{"d_model": 192, "d_mlp": 512, "rope_base": 2400.0, "bias": "qkv", "tie_embeddings": true, "beta2": 0.98, "final_lr_fraction": 0.02}
Each number is 128 + 32 x the weight over its row's rms, rounded and kept within 0 to 255. Layers, rows and columns count from 0. Numbers have three digits each. The size before them is the row's rms in percent of the matrix's.

# layer 10 MLP gate, 512x192, rms 0.165, rows 329-465, columns 64-95
106:097091119099127154115176079137087131168122194082154170158106117058145137084181105133124130125164
099:114166107110152144123132177143107183147170099087070126129127043152160113066136134074098118102140
098:099115211103163091140201093118118119081107110142110118143127087084158167123110089120134088129146
083:056115118212081151134149144163142090096109077195129138130131157098127098102133065119122133069082
108:132201121119142132160141104110091115130136130139189117163112131136165079154133175164110166091136
099:129180151069176145167119152129086106137184137136168115116100089109149177128152091181086144139129
097:179185137131125183142146085089110138116161117149162178121084199065154151090113131121169131129120
099:109133144164190160160112144103148123152142165121121094094113154154204144150124158069154119110083
103:118078173041191129119072108101176160153091140167122172157075120098141079128156048087129110138126
104:187157091029176111077157135140102103098110107175132041110114111139135177151099113100124117096095
103:150086128170125092173042084116118164152075092135053108135132160162128173088114132128093059106164
107:129109165170158201114086128124164176132097174155163117143071130132076158122131074109100174137166
096:158116166097150129113167118165082105142143168078171078093199130104120124135114106146136154203171
103:124147174150149145180118137135095090162114140121128143137170181186105135112165187168121149109116
105:132118078118212112156127100131105134099126156142149168116108155117107165142156114110192117121124
100:143165069121107062163152101162184119141106110135182139141133090109134137135155143061168069146102
096:163208132117165084157092148114110151081124144144152098107120145099138126067138133194129124156227
103:151121121101180181121102188191066138103127086163138126134104144187101114145094140190099096071115
098:098182137086168146139059066143099117089147105145155111173113117161120139075178115110088080172173
092:077159086090142113077114131105243129094168136109109164172128070134135068111117126038138192121127
104:166183109142142122064117147142071128148153096180113110169137153094134155157027129082111081169153
103:121152096111138159107146139129167133114129155142177116142082129138133097145148166141150142136137
100:182068138130097031129155195059127137121119178168100154155132135116082118123126142136105068110152
107:130107161143196099120132133088147143108084154072160151138136172140159105166105120202128100077125
101:122114111122141136148159138161094103130105153067153100145114116176089175090153120150125139164167
104:096087077111155154092155165106197126124107145097100152144105098147111119162143154124200120118150
114:158167187153119097150154173119147143113160186114071131136139108108115103092082140183093093141171
102:112172125099173099136120096114125137116127195138095109165167161140090099129175103124185101143066
091:137102078121152103124131178060094112106146089147149119111144107184143143151138180183185133127127
105:099147122081186097105121114143141129157112135109154131177086123125159175218163115102137144114150
101:086136161087119108102135159100096105124207103155181093099189153137176096140109186090111157173100
099:133133152179170128107071180106136118105111096102160110146139143143154174073095122139144130133216
096:140078135141106101126136169176063115135080110107167121087131121106150125191130108156137089150155
097:120164111111145143176145132182159034184158102134085079122199169123156139175182143145147098132116
107:149146126083150104110145176097172120052152186122155140141102164169174125065128123062124137104144
106:077131191122120121103138117104057108146132127180065158152133098132183106126096196086130123154145
088:165134126106141067118178075064103108159134140153135088116161056165080026096117116173113148166154
097:117104111083136135145088163063080124149150185109162121191126156132133072102097109121126159126128
093:102138131172185058157137126111172140139098141117134141197099144173127110113126085147085148106058
103:192062124112150125154121129164146098151179089122110122143096097148140115140126132161103119177154
095:087179148092158149172093097150148126161148165156124158095104158133122151142114132146080067114141
095:122159123135181165137202159168102167165121124163124134139222161158143097118194070123087113139162
103:147049139104136114125073079143117126094142123111152096116068062132128089105100136110132109119102
093:125107141118135105115125154139099164152145119169143171143198128102085166152142081146116089129170
082:131163133107071162070166129110091108145099120135191098138151160191144117154092118144197096158167
102:140178089128110098127155167145115131123158197094126111137172051085117118091095100142098097141153
097:168164090099094091153107080189124107115119107156086106124111103180179127186176073108155142099134
098:109128160054099117091192151064155104052097185123137104126135104134122139017103094145135139154173
112:133059147124152091136160128152143155170176127162129108112167090120121163149075183204098150182150
095:147138152123093160151139105180066117079069196131128140133138090149101104114130147144109145162067
103:202109177145110096137138145130135178094143065140146106087122155109117167122161162075123089166090
087:142081094164104124051099137145189118154144162075125123149134130166131142090113189103170132099136
100:102141140138116166126194097114126106147162107101104126094179158155113115178188164149202082093142
099:177181141123137003105078128091166081119100155165111104202094088109197123167111131091126103106190
097:153120157112167129134118184089120166133154104082144099125117109114157165123196136048121112087098
104:103151162142152142140084122143128135095163101113160090142122103113150136132168198137151036134088
104:106142130141116177125158115130087181117130150112047108135103119113104174170125120127134110115165
101:153164091127084163084148156130148151135112166146126102082063112085160119192103086092103127173124
109:141112069079108185100164150181184153112140130156122124169130133140126176124156096086101109093085
096:190081109149177164132109076137127076098116106147083089153118179206142123132123113102178129176074
101:156190131109198124118170106170119142093135181149104081204131131159191153133144089161164136082147
109:161134050158143107180096193123177092096130111149184149154090078180127077113164122126154067134071
096:089141086107181094166168118078191156123107161194154092155132146161130134127104115187133115134064
093:176146146165087104104150194147162095089154157120144099110072152137139128158071097172059151140155
092:090158164125095131143153144123054113125189142135117144168086149131121128082153072085125167114097
111:076099165183140111133101108163089083150134119110167085158072067141125135109105205107171122058143
099:147155095126131146116132118145150151110113159137155094130125165148140080142143181129183105093106
101:114119135104141142090130108138074141081091138153153108147122162104080104067106124092142050132093
101:140123115086182100138116177105116190143114148106164150166189109105146117113133130100121103142128
107:151091152058111072079149117197129100120126130124088198119084119136201124088162171132123093150148
090:117084130128098136159119153162165114175112122112179119120131206127138163093127125150139108091110
095:083178116180095098122098173147136085167123142096129103145120085097087169074196135097091114156168
102:126109119207103073139112128128025154129125129080135109111088073173116140122121100106115112100142
106:143124155143133132126164160120118147156136118107112181066093166191115097145105102168125086147181
102:140129170179140158171121161111104136195140178086137139092091077098127131100099086138159155145125
103:203095143112097115091160120074168157092128171103179120138093134087120177116161105151148097128172
090:164187094129124146100153085121058106154106179105130074133144102115169116082109120143087104141190
106:120112098149104082148144183163119170139124129143104122167152096092122199132093086166134066158112
098:079140102162194151171117132133155114067137109104145124122129104164137150133156186093160139169150
112:087103122130173122180083126074136138142192172092113095115101149131176118144144158095134075170120
107:117145075072141158142139141134157124117114133133129084144140126176115114152095139085109129165151
100:137136149125127118160118167119185123117153156126191121189149114148108190202095100095094152133077
111:083135184157147097085146150150104117151141145138170145121129149166136144140101154143126146132152
106:128081128154109156123139116116110147133130185153067167168076111134116094109093079115104159153122
104:156124128093116115127112098084132094085174147112069119157119061133073214106162128106177122146112
093:106087146156134125119086151188170099161174098125130107110126139109090141183089166165179164125123
100:141147135145077154096157166092144131073157109128091132063068123182107080173088100101133081109147
097:142144196117148152158146132111091113126147109111122081099161094150140113153099131113138074138140
107:123164177163158132132184226178082119117105131136114089177077121135064130089177177112105097085094
106:130057105174127177117103105091081114143145154106115172059148137127146133119135128079107158148115
100:087100114071148077216162153157117133115147105139100195105153104077165185104108099105132085126101
109:137112120107118209197107133143106128186141061161171104143194169150148134115161163167086116139082
093:152147204118121108150096179117150115146130176098113107133164106118099142180142114121111142112105
101:120076201076092119098124105129113172110175125154139154087085122166139112108135123084120133165101
111:137105114152131159103215177124097101143129122140167091186164123163139203079189121139140109126146
101:138135111111136111069200108105087077101134129087077093125079151157158103181141140162150137056122
103:144170205112094197108177103115065150152120128115172145158150090166138123082089136126060158136175
099:062146167084132141097147167116106163132167107101138160135156119127130129156130134119151133176154
111:067138116145122106091138154106167094150126133109063108056107161173092110160151088137193126125165
091:187075158143163153188093123139135126076140122144237135132186121175110129163129089135141154140132
102:178134088124144081099140121117107093165131104114169106122089141146103124142169175142123148091091
104:147215137194089067129121111115157080123139103113140138126116066095167143151119115151122090163134
092:132091156112114105207138118100082097129162086119132142178136165174106119144109121099189121134107
108:161129087080136150081100126127108101102136088193138138121111123144103076127121170149091096142169
101:117106137139220147150151144112111164122148159088103084139085111124155132089099148134125069165094
099:066149121158201089121157140075154144113124133146124152168101112122137124133102087116166157121158
106:084117119124131192189163130111185129130166153120170081156093143131118069100147086148138114149146
101:121114169127161180132120104120096112105159169108128132179109148143131152118155198141193127162148
101:133163114168121144143098079141072090102148135112153159118121116126064172147093152112088193127092
104:118155179124142097138188135117158178133128108141136096096103160111158102170167130156133098151219
099:116133127147141146086175099146176046161148106108155083162076172188172159158097104102079142135110
104:164143122057164106230147169148170139161180168124181098105087145136135168147147151177193163107124
103:127165143142115110130095081220101089152184095143086134133100116168124159100157139124153141134215
105:161117146102148189157130122122107159136106169127178057135129134152115158172188141192135123166186
102:139148104154183102148090158104079094161109118135153170124114090110104142126093089163098149177176
095:134168214153122172127160115095131136129168091091128145130163169096147170132182153099155140120154
094:110167115094083139142112136106103105109124154136123119101111105149212130118093090125126115158188
097:116174153128104102204090115129109120088145097151134159103105101172116151075155141115113137175090
098:162153118205120150145161111087136148081105060171133095140127123093169145117120070136081097111167
092:185120105067152147091137110101152080153087134171144106152134039165115157146116119111074103132091
096:151131081142154130095131153132104098130147144173133107139119169139122140067141099150099134172175
104:165116167147053153180168145138131149165114197111163138089149130124128111101137124121072068150107
095:158150156129148107132106121156070130107142196131161162163116155164160154099100121075160085192141
099:215143155138149129087135063112063141072154171112190145094156134177144141117122079104106075148064
102:131097160110118144114160115106175138088171159081104139108082112129129114137156138133147101144129
104:131162163159168148157151110090126079092194132133094141130136098172160145162110120127110123091092
089:139121097080089140109099117156177096123103139161143175132151096093171125138123178111141133153124
091:176145138088136170119201120102119156135124139138175137177149159067067137120166109121144126108131
099:185126152116160088139126124143110185145113119094117197085134115130073061091170131154135139148134
110:095159115133131131205184125104109158144195102163097122106096176140121168129128097122163125129130
095:142153101129122084146064092104119096092125131128103145131070147128130113147166180113128145166098
111:097132136153053107099093116101127101156118147134105091081088151131143137204076125098223114125142
102:152074128130134145143156143129103106103145085145116160130173159130135192151161146116119158151124
084:124131104102088129115108108123124137094084231165147177078170149089110103101150155131131074149218
102:166082094108067128104080169128149118108106094088128137111083150148212142082138164145133095119093
107:150073171129146103111137100094118092138192114145078187147089098120112177073158141128118190156127
087:094086130116130109085164108194126114165138158126199105137133159092135138137135140128143156110142
# layer 10 MLP up, 512x192, rms 0.164, rows 329-465, columns 64-95
100:097100084071085160157081147112171138135205115152176129121153177094130121047157140169111186170093
106:164119143142131106101141192179130102173095084087161156063110130149087116153201158120123136174059
100:166128104126157146120119134227104143080067163130136161085151105116097106141096135154085161119116
089:151075156033102155119116119100167157070141096137090118101061111164107152197057109164096147157144
105:117072120130107128125161162191124176149119097087161079133133103091150174136140113117095123091206
107:179116108082132079172129167122105142122146154109108183058104124113099111158148125089109153090180
095:168171155124124145136114175122147118130149111170112191054203111180174121101154131107173162133175
100:141128123131058124110111080139160088107069087077092139094157077064119146119105108057148111128144
097:111092131136098122153097141130099119125186137143142100150100158136131093168124081141146075103116
104:100127106119135129149099161190132097121090181118159085158155133059109169142185113166132128151124
107:120155146113184090079106187048160142091110107080155115176144151084141092145108187105163072148207
092:165141132141127186159073121123120101122164084142105108114087125136153153098123147128170138086076
094:159097100129087105115107127101072112145083132138107094142184158169141182163153083186165113067252
109:136101087180133102099160149106149141140052137099183130111124133170156134190110114141120085096125
095:115148137119129158158140123139188113196163113159144146124087118160182103172045130184189129156108
098:099134099166165113169097108149152055045099164127114138138135127152122109190119185111121149173102
097:172122140140136101138109163123121095052148157044116075079095119114131185085173164095134128199150
106:149150139118131152129125149091065142123142134064118091129097132105100123176082182089114169085083
097:133092099074100168094086100151123131126070137141043122130083081112157113136127135085161144099143
098:051124055171169149128174183200128198139129160095147087064131153160087124131119159153179127083147
105:179140158139118133204133090148133125127130112132105175084155064149146110142160246137143070113136
100:143148127161134100094151162199105118108163162121096107096112091137082149166167119155162137101116
110:105088090120153202161154111095134166098119105080207153060093096122090173157169105141088130163155
099:154099156123098071112104170172115142116090124093127097129154151153128178102104102150095100151095
104:142150155167105127117091177090057184148180089152179077153136165154152125129124181151136122121132
105:148158154100121115189155131112086161132123130121128136135122128106146095080148133118159113207119
104:091152094091112145121127161123101091114172162073077167116121168098133112126120169120112084123093
097:125101103129107087093179181160192113097160156176077122130068157119124124122141124097141084079142
094:152112141125109077170115094162142135174125143112162132146148123111110129163129167134198094114118
103:078140188145149087112137122165137134105136150086143142073117147146142073111178119142140160146131
102:122112120136126115124083077186120153139176082122091125170177168161099138151067174136052124109080
097:137123077125122169150127083112149079178107077118197062139075128102148102139130111089146178139101
102:151139070154112143142103100117096125168093123104067124115135146111113097193090114141134141135087
101:108111162128190165120137140180107140200123097069118170153157130158132099166113130149094140151087
102:065127156125147168163127162172132122156126106226104094089116133106116089144097090146146128125093
100:163147121073154183084108117093159145162106141106133085121100134067142081214097112141142175164154
086:119129054095131110106138159092100085123159114131119125163157111093058101126139126116099122160105
093:146113152079078136084138149149083159112157127161100125130121159113128173146144117130162186097118
096:128105119080142104121136139114131197128149137099131151143150133163142119102131127127102100125120
099:132165108125152113117125077142042161131138104095167112077160127085113136172135065144135132158066
097:096146094131129198089166099115143078107179135115118142179132102111146120084178085133187159135180
096:125123192161144123086106153119088098117130163110124102154100127090190089154149164152105116094138
104:111110111133141153136132109131229155095096164132149144126134153195080099138123129198118158179142
095:153126092169126110101099104141114143188105103098145115144073164157113125072093164127111139134147
096:141159203122122146075087140147108122118090155122141157102117107174169187150137157168145124126090
096:132141135098097107175105134142110125158105127072128122103173124133115084119177127127044128143179
092:180166160088159146182173158179103086104125137138119078048159130149179126105166109165082126149235
096:168139136123094111160127157129131115124117077108117179099119102097082193118128140106136148137140
107:119123167237111126155165072088084140085158088118190059092110096131172119143185163072093146102085
093:158147081160127111145096078106077165169134065190129116145131164186162133186143096068164071096077
098:143123148193072167107169141137149160053132110131132103123129140059094131148144074096121118145179
094:135148087148151149124188170115088099163153115166118124119061133117120095135116081121087157101156
099:171076133122100075105115152125083086165107100172166156128141137123112111106079064110109165135075
096:122125153058055068102130107155086087132134095117101213113108097180145086137117149100120095156181
096:138126095132176109082148063167117178172163174153096167099100118122135111161123151122187136095084
096:137132164144115157149085150109153102123061117061118125126119094097071143171100113112152066127133
100:069126104139136083157132128118086109131177127159101113092075174155086112087063185144105131063117
098:114092156081131103144153094088123106202128118120143078187166184181128109116163128130137142082141
105:113129091177143148123114124129122101130157108158204097117111114125127110107157140136105160157138
097:125140091131143151111124107070129145149140074098061151167105177127148054147131055130108124098168
097:168154120145166117128148164109125145138140080104167163064140144086125206108163114129163151141177
099:142089050089101154110141121137073157152059140079094150156094196127070107099100089078116137100142
093:133172078095172115081078098156123120100124096070129146078088114181138143155098087130123088146184
093:079145067177194163179177162107130143076154131109142106160149107124156134234092166163099127160127
099:121122083187121183172121112113138093144103123086149183194143109108117126127113058090115047103155
102:106143179136127190150106131040118122138122054171158141126114153097172114103108165129131143114141
103:209141122110128148173141096129170160137178129119102066111141145096138108121141164107138132124166
096:156140146163065165149158153133162106137114108123129195073141129095127137131116119115157170105114
093:087111133115158074140097154122138149113141167185181155173137140157126171073164102159114088132134
110:107143130156199108082113094114107195111135147156101091157161142119155135130142212162078116052129
097:139148098195134123082123135180137125164085122118129197098161162071123081140100083101175070021135
095:171091129126174173138079115103092153142131107120156079131136084134125112095101109096110123123144
100:153125120063098179126112160115135085111152115144137096149092173100166131076169082104187124124093
096:117157170089145144180118097134169111070116162159126087052126099050188110137130194107129132133143
101:151112152238147170135130103132169149084096123114095125138083186132158167093120109141127146101125
101:154125186119110131129188191184149172082148147148151151105163144136169162133159113118113097138165
094:075149117120087131222133157124094121163135097113138138186125178107120142129140158143169122158099
105:125134091082134067177126092165123120146057132120130188136132169173105070177079138070174162082141
091:165137166156073109138098160114088176126105148107102159133182144124136077208155098153111133134117
109:132113079154116145183139148089115164128149089106109133151198093091063124130182124125161102149092
102:175103074143168173150142112113165162145106158143167113146056102138175131186174105141153126140088
095:172175186114163181093104182116168138151151133077117147167168187145148094198151200110171162106152
101:131089113143091147129102094077087121085118120096129124167144127102184130186169111133132114143183
100:147104120098159159104177122117154135105129092125169083138089118128212155141128097170102142151138
092:093151130081147141160112123119173094166094128151159154108133101097116106122103122110132138147147
101:195102157152093177165179146165117178060076199089104092125135108072133162163146117082144154137115
102:100110128147147091125103097131177107128130073131188115145147077092107117108119123196176180074182
095:119038159119127097159106155156147097114098080156114190152131109159124129182135159187099171123151
106:068155159105099179095112099089087114090101158124122104130190126132135187132111176137150069119162
095:133139199141088144182146162161102079130079073115140139085170157127092098170111146160081117127200
097:126209172125098149096115130062123161092140167109140104130065132151101149111168070129154177090127
103:130115145152124136123177147144097171113068141119143116084146143080133203132139119171082151104136
095:127156135179127071120107089117088119086164187104113126135133149075127147104158093119113124130135
096:145103152079124154114164129119078096077067140138097126137145086178151126178061194147122167108169
101:138095130132163180182162117146129199182149116130104145125170140067105110097152171106192176154072
101:169115102109130081182104131148149094109126103175102116064132103125120130094178108091082125135102
108:158138105094136131149204103119119111135129159169104144111173175097144152127123145106106108088135
103:112146122137120193114103150114141119146129099121154195100116109138097074082140175130131109091122
105:120164116155059158092151105120090109156153131135102118092160145126172175120076140138088132108171
095:206114105052136131094131146129153113154127116123144059108171122143154136123169135103130115108101
101:111127134156127115157118115103153127116165134098121090093067147136172103134196146103170167127108
102:129106167107161135094160114144133115135163121112097103150131180155166092179136117103063129126109
094:205100121124064098116114103102087140168172127175141104092135110105123143107130119109139111134159
108:076145134121103124112140084138086143103114134121101113154143130142159210123079174123153173135110
102:044139061113093165159173107160123088146070156138088149140107176133143112133117140156140114143144
096:094127139116114137152103129031143134163151135176145128112187141162167160142160094134120095164139
100:110151038143154154107120164139139139087088121093160165118069101103173096129153130181135094127153
100:171127096125098140190076084102113053150124109091133120118111124131194166122145111109150110106111
100:102115084089126131101060092097117100069103170131051149113127103125126153151155029137152125155143
099:117091175168109121112107119105118148170121109163139109152068118122174172184089093146117163105115
101:118108118145165159080085136134087099158124082115152112120148157135071110195166090151151174102161
101:158119101128143129164114141096215173142103126126155096112076101170154071181135085145192178106150
103:154164133131170161163172164140148190174180097148125111121086108148185163130146136102119156098125
099:113139087134144118113144132129148168154095107094104140132172188155136205128133037125117106146155
101:119126161146123092094127143163127124049117120125101127155174141091081174072114110157107117138110
096:097123114153180064055168179101145137174114072149074139161111125154166167102118134151144093090144
094:175118112198097156116126180079107136086127133141102088140151172096126097167081168045093093115174
096:097106135189151090178134103111143134148141164133165121125117138060072118121162166088161151203107
100:238099155172177143151151100130119097143112158080092141086140172125130117117115131079125087128119
095:160068131159140162133054117125148119101123115104117119124102183100114155078133083144161152052099
098:114079098134088107174131218156197179121129102144118103136114135149177101117139075048199168158088
104:149086145095088161087127193097127152151165184096092142147164085057191075146102099093079142165152
098:136165132151101152171144092099159150139154082178093129107134137122179175167121140116167171145173
097:074076115072139159130152113125105133116161155095106160170102085120199173116169163145169114146097
103:176095152160159098116112190203093143116144202165147131145139191131085074148150119124108207097087
107:091122142091118162098098136144139151180069124095174181152128064117134148089123086112191128108135
096:102122151123125120128133066157155118138153163079118150087072117098111118129178133165128159126154
098:175099118125122192126145137134170132103131127121104247141120104142149148085134081218134106126183
096:093178116163175091110145152135119188081151096113112101137136157133121152193136179104148087123127
108:147101044089092170171170124161119124106160135084137167119154178141095136053162133121137137111109
099:176192164147125151126155076103152113139133106133170116143084127163177080082074125135146154134093
107:123146144106120130131155091107116153096129131124142112114122078164165120160099151163100056166144
106:139126093146128136120192144091089135141087118176101102092183123139114175187116096134150133125180
090:134123091155152140171168159111156124132166161188036140079121172153105106060116112097070176179203
105:112131119132125123139117139134110143125087178138073169126135086177127115079131074129088115106118
100:176174214047106135146168107125091186145128120168154107131101120112145099140125095144161086097136
095:170110076126174157097082156111136092177146126159125158111132133185172106119145142167168156109048
# layer 10 MLP down (transposed), 512x192, rms 0.161, rows 329-465, columns 64-95
097:170107140110108135115140025154098147128142058137150137083160123127157045104167103119195128151148
102:147133128149076173160186133100150114135136135141108140128154123109088151164155195113143102114194
102:098089162096121132192066131158133102110169116124087146198149131159135140129151135114193127115054
080:118094055095073159096133115116124149119151108153094159128118180105089151159158129112087157068138
103:065107192137120150136178133136141157139093141146143188142125163142124116122109142108103043143167
105:086159153148101170134193097111092140140174132149164100172145144102149166082113114121088074099161
102:162063104148093158099135122147137121108076092152094115086088151148135150173151143109113122089150
102:126064083119179088105159117166134120145194134106108156121184150136125155198117140097106126107116
109:177189081131120126148115139140154149136171161095127107084155141104073115128143167154121150125089
105:138077122139084158161104132154034115102127174124105201082084123148145141192142164144130148132040
103:064156163137152085111087105132121173132134138130229121116088148093141119061146127133137099097067
103:133114112157094181121208139124123165091169130130117114134068162102103131151111115200131146081140
100:128133144101130095082176100103169180143088141121169090207144128120155207079155114112136110121132
110:100115126114142158119111122123152086137052177105137135127097162163148057156063165126129205147096
102:125139163148169129099156127161133167123089177185162114089122126042077143094134148156059052129162
100:117146176128101132174163167096194082137178122133151150133069167054094146162117091103103117176107
102:113094111069100162124138148145164139100121137111134080168114096085167166092093080167173169121164
107:114130103168158087113105125161159119120116153139214110124123126093172115089150134151115144200192
101:104132134194135153151168158104139185115185080147089165072141138103175154099136104155096124133155
094:132107139091150152111141073142132138197137096090083121082135090106164200148102135138116099133183
105:124122124100127084101077135088167118175105131125145089137128184064110104162091168114099175049104
104:078183105086111092047177152086137147132110113079120144149138127183143147135121159120144123168147
106:124187097099091078075146090130131143108119094113131108135148173113164144086129123148124113123083
105:114112115099129147081118101178122139146133066092134104070141163175113125053082135103102138080125
104:119155152121103110119150103131130142145168096071157157079058196089167201072142119176104137158136
107:103092149091210204129174097136153109148165132151142133155084133098095142130116117073122097130092
103:097093161172114061124121091113186162168104117117102123135118181099166135162109156254114074100184
098:144131134131110093153138183133148121110166191114077086119161137101119149150173060118083064138152
097:108068128087165129093149071164156189113134110129131125114147128153188104124112106138122142177113
101:094142136097140121128094091192079158122134142078166082098125117135158115059136109102140148090128
103:116129138093128102145148107120135147132112042130198072124140142158111139191149102153060125084136
100:184127180186150120106093121129163198175074115090138138152131137175132174209139131071091080123125
097:164146109104111124119122156142158111114151096054121155153144125163070207119128091104123073127086
102:172149154155100152120144120110095118175134149131064153138080131154117188126131119152115163023097
101:127107119102105113118148137135140158119115190098174105074121156166171204095180128095115132074087
099:112135089084167107119128201091086169182129172157115052169095119108131172183151099136075130144146
084:182088147129103118122111109159080149079128092117091150088102164138200182145151160052112121175107
096:092125163152041152154130081128124146175098104213069149152117126106099128159126082136121118143130
096:113124159134139141141157169197187107123133114137195096068102093110143147118176075100110153127145
101:104146158127151157138136198185116160115163130164169109104077117072113144139099154077116108126151
103:090075110121085180138120182122108090179118097096092095080147118163183139136150094116162130138095
099:111156142140113110103149128151112136133140206108149090086110125120181113127150183112074143185167
106:165120187135125044132124141118135189143145077151078159152120158120100129137085130118119112122041
096:181168079168171102051113135128084165131147132125098100094101131128131153079127136092100131101183
074:112120059131130138106120127162150124154102116108167105131145120069062128132157087131128164075169
106:116085137184113150056088204120111074144190101138083157162148099163158191084122123108157155139160
099:164135040123142144079117090128168088146122125111137135093171062139121131143134123189120138140079
102:115123094135140115165057155105133115196136081146146086141148094146113125160087139155155194138154
104:133150120072073108129142132167130064172148083136166083114115109127183129094081072148066109119052
095:105066128129160161136117122095191154109157162062142122109137113125201131106123145111121089143118
100:189180146185161171100123104114094107155114100101152107102124115127135119139111077102146130143110
091:116131179100154111132102163086162162116165110108118134116100144125159191108126109115075143099063
089:137168140126144122129076081126104171104086133086172072175099098093144127118105140141135110104089
099:103114149141113156159171186121138159122120094109150076137098086131120058111084149126129162146086
099:127124171130168144091170144118169167060116142130119138108108134181123076159117119107202184149191
103:151107154112073128155091126154148172155100149119153134184133162124095155144148082086168090136116
102:093059137137127168132115196162100167175164103149122168176112174127096141122139131136154102131153
095:169121054115150078109164109194125118118136181044104148159209212146166118100061188124088121087131
108:156128121121144083103093103101162107154157092180213140090113117127129130077230092119126117114185
096:076116164112138065127144172137091169150109191096169104113130135142146146213158194144133148134129
101:111146142118133107132072097165137123126169114125192135127177135164127124125134132139115139114111
102:208108227082128179108089145179101130148140137102138061155102162105120114082141068099097088126175
093:171148127103156147117180143117139177144092114146145126129141100104146123085118141125155145091149
101:150122139165114113104152098107106140156073148132157107050138072077095085155072081141145145083139
087:153152159104086086152117108165138174094115134124103121164151190129127159141147108155114088154051
108:163070152193151123159086151142118113089228153124157182188109137142060138062117128125095126146061
104:113093178120171098100134164107155119102074088149164137130098135168138125139144088113129105173169
100:131125107141050092103166161117161153165185167097132139125124128187188156144100132136136154133084
096:148095070135104133133163109131152215147101145144138114146122045101131135183126119110130116093168
107:095153094201150122167136152077167181143115149111174137153162100133094168157119157109107152151153
081:160193154101168081141127056150117145108155132117105158103111118131127154129154093155152140208113
097:131137126082132116125191133136095126132140117138077135121146121125124165143104122125106131025147
105:112141155126134175154092179109131092123081109155087106123174084122125080124121140129166094142204
100:091088170140065179089203116148122132131178155187124115171093123155130121135103137114154129116083
104:175144134179154105133117123174079112110107161130107079152130103163168124115137095154156166125134
106:142079157139141154109137139119089077114139149119131086070164095113094137136121161104150122121183
094:135109134133151123127119172136107072133148111138164108110134140122189121079127121123100168110206
103:082079151141210136113111149158104107132167101104066112135164166139145089205122134070151134118062
093:172102079130137074125153103087101155125101161112131133094143165088089118165115090123152150107178
106:139109136158087182137118145091155223163158153150136142188128124134129157138127121136132130175118
106:113120150100123129201127138148111168097171163130083134137111135128141150152123043179104081099074
100:137132108117193154094106149111099154172185083130100106128140088142118151102192164142117117119134
106:134110152106120133199153084100080100191143090127116103063117146161198158106126069151141122146114
102:096108130155155159127105138165132101152092095122198108094139140154114059141140139155102115154144
097:129099131106117118069085105144136159164123124141106124098115184161153051093112165152108107095093
101:105124114111151099138085116127100134059084086070138154055115088141167075202129196192128094132098
103:156097128182092120132155139160127167112138085127092202158172212101071105132104181084123162080131
102:133195122131092076108119085181138168151114107174191159109172098081141106125089148144137088101160
106:127155154117215122090068127105093107092087124117151141107102142117137149122072115095088080111113
099:120119125157152132139103102130102107092157178145169108127085096127186078133105120110083092117128
110:083197136168095089147115132094146121213095116097152107143098126141125136106156128182173140144116
100:162139141143069167166176102181077111134122125167162135102133096111176144130133100193116103115185
093:117117141130135117068133087166125084141043085117125068090183150090110118095132112109122126130129
104:168090155148136103144167171108095056128125113190148117134151099089209153114143100080164150056131
109:109120138124124145158148103150136098212129169174093130107103155158172088228092149111146130103120
104:162054080121126095071116093147079194139068105098097122093079106115122168101146087156120117127108
107:127141094080114147120137148173042145086144081154142117096170108132137199151091135132153018164121
107:120150185125141159083125085117132139164072174077156154103123201183131102128103193098138121137125
105:115156127140110165112145196107111120120207104129098104109138085142158142135185114125151154143135
086:137207147097097142168127103126180154117202153146079145121090197140179175079086087096092094148117
095:166169105114169084141103121112129076120102080135122147135139067068119139134143172079158129149174
108:135135132121143159240132162075118135093092142180138131116152131118100138148183188087156117111106
096:178138116111107132109115141076153078061155104185160174146147101108121145141075095153136099100177
079:145069121136109114097137058120133120135113120143157088139137137103100104147093077136146103086099
105:068130136117084169121109105154120138054068127108079177074121134106139082217104120130085086175140
103:113144170125137122128137151086140147112173161135110131140176099094136102152066116073149194117082
103:113122087114141064167075090122175126143049124124132122116106138111163163122100052124117099130152
101:139104079109152157073119130105121130176117154090117162182144161141156102100149154157081103100095
106:114151099127093115118054119127108058072129159159131106091114113124125126115154150102139108087150
103:149167044143120198108096126120047099156161133142182132115079112131067115148125116070130125117086
105:123069141104084146034123115133056116116070140133098144082147168061099162173119127154152142174140
099:115101150128115156136144198148113121110152155096116126149161151165088107134076144067109070176120
101:160136137156120144097185070126167149040111202174126197083143149118118115147152169156083105109165
097:222150139068122130155120145115070174152119140094112151111108147155132175186147213133137095139094
105:031126099140077152126218090121142180118146135110118141100131084111178164129111115127115122106085
101:154143167101133097102147117128119144117151193103116186141153155141130122099071047216117093107120
094:100122158099158117099075163159129143149161149124091075134094121094112077143087172144125116115064
105:129176162114161151097141162142207127156145158123084157063139127128087156148084115177090129155100
101:115074102111107171125159139116118055141142108098108140121107128174104142121103163154104090147141
091:148088141100114155129076122138176105113128108167148128200119119148103060177129083161142082082105
097:132140079108069118103124148073116173102137195114114217149153201153116112150137122211081132117102
106:150140111123081162117176163158113112207139085133089120143098105100156152130155165079120166142092
105:181140150125101127088185093144098075094155124189102106093146080118149119113089140085125125133159
098:112140110123093127041166151166097082155099087112094155135108129166113077109142090125145147104069
106:091112060183149129118118100158189141157063097097110167188199131112084104126051118132143138152111
108:093107105144121081138124124105106129190144133087101192090141126130168143135116161118129116127106
092:183123070129113129143139140089157133173124164165112160159119146126094075150085125160204130129083
098:141118115063115162125166129085125124096181125164067099123144144048067088152160185124180130148178
095:108094111141142104093145105114112145128112130063146107144147132106192142059071124116081104140080
107:153079116135084189138154084085122154124080134153128125096168136105077169130171132131163179127043
099:185158130174068105092158054118121136144110176112136101128088109134144171129155110140128092096177
105:155085109150093151087196099127104110042164115225093153138143163186152151133055139138105158102116
101:126178159046042053095162113128078130153135101101098065144115119151129120098113062135113194153114
086:166147212053164164156125165136107180135154181073086107150083147153118162167133159156107124120031
107:075066079093156135075148100164131135144123182082107065121205108131132095118084043132048159149159
100:173106131131114098117146090128121113189129085117061159117137154138148107098150139162183145138114
089:135158108138116199149155117134154191103167089189182183099195165103131103191151088086122130080172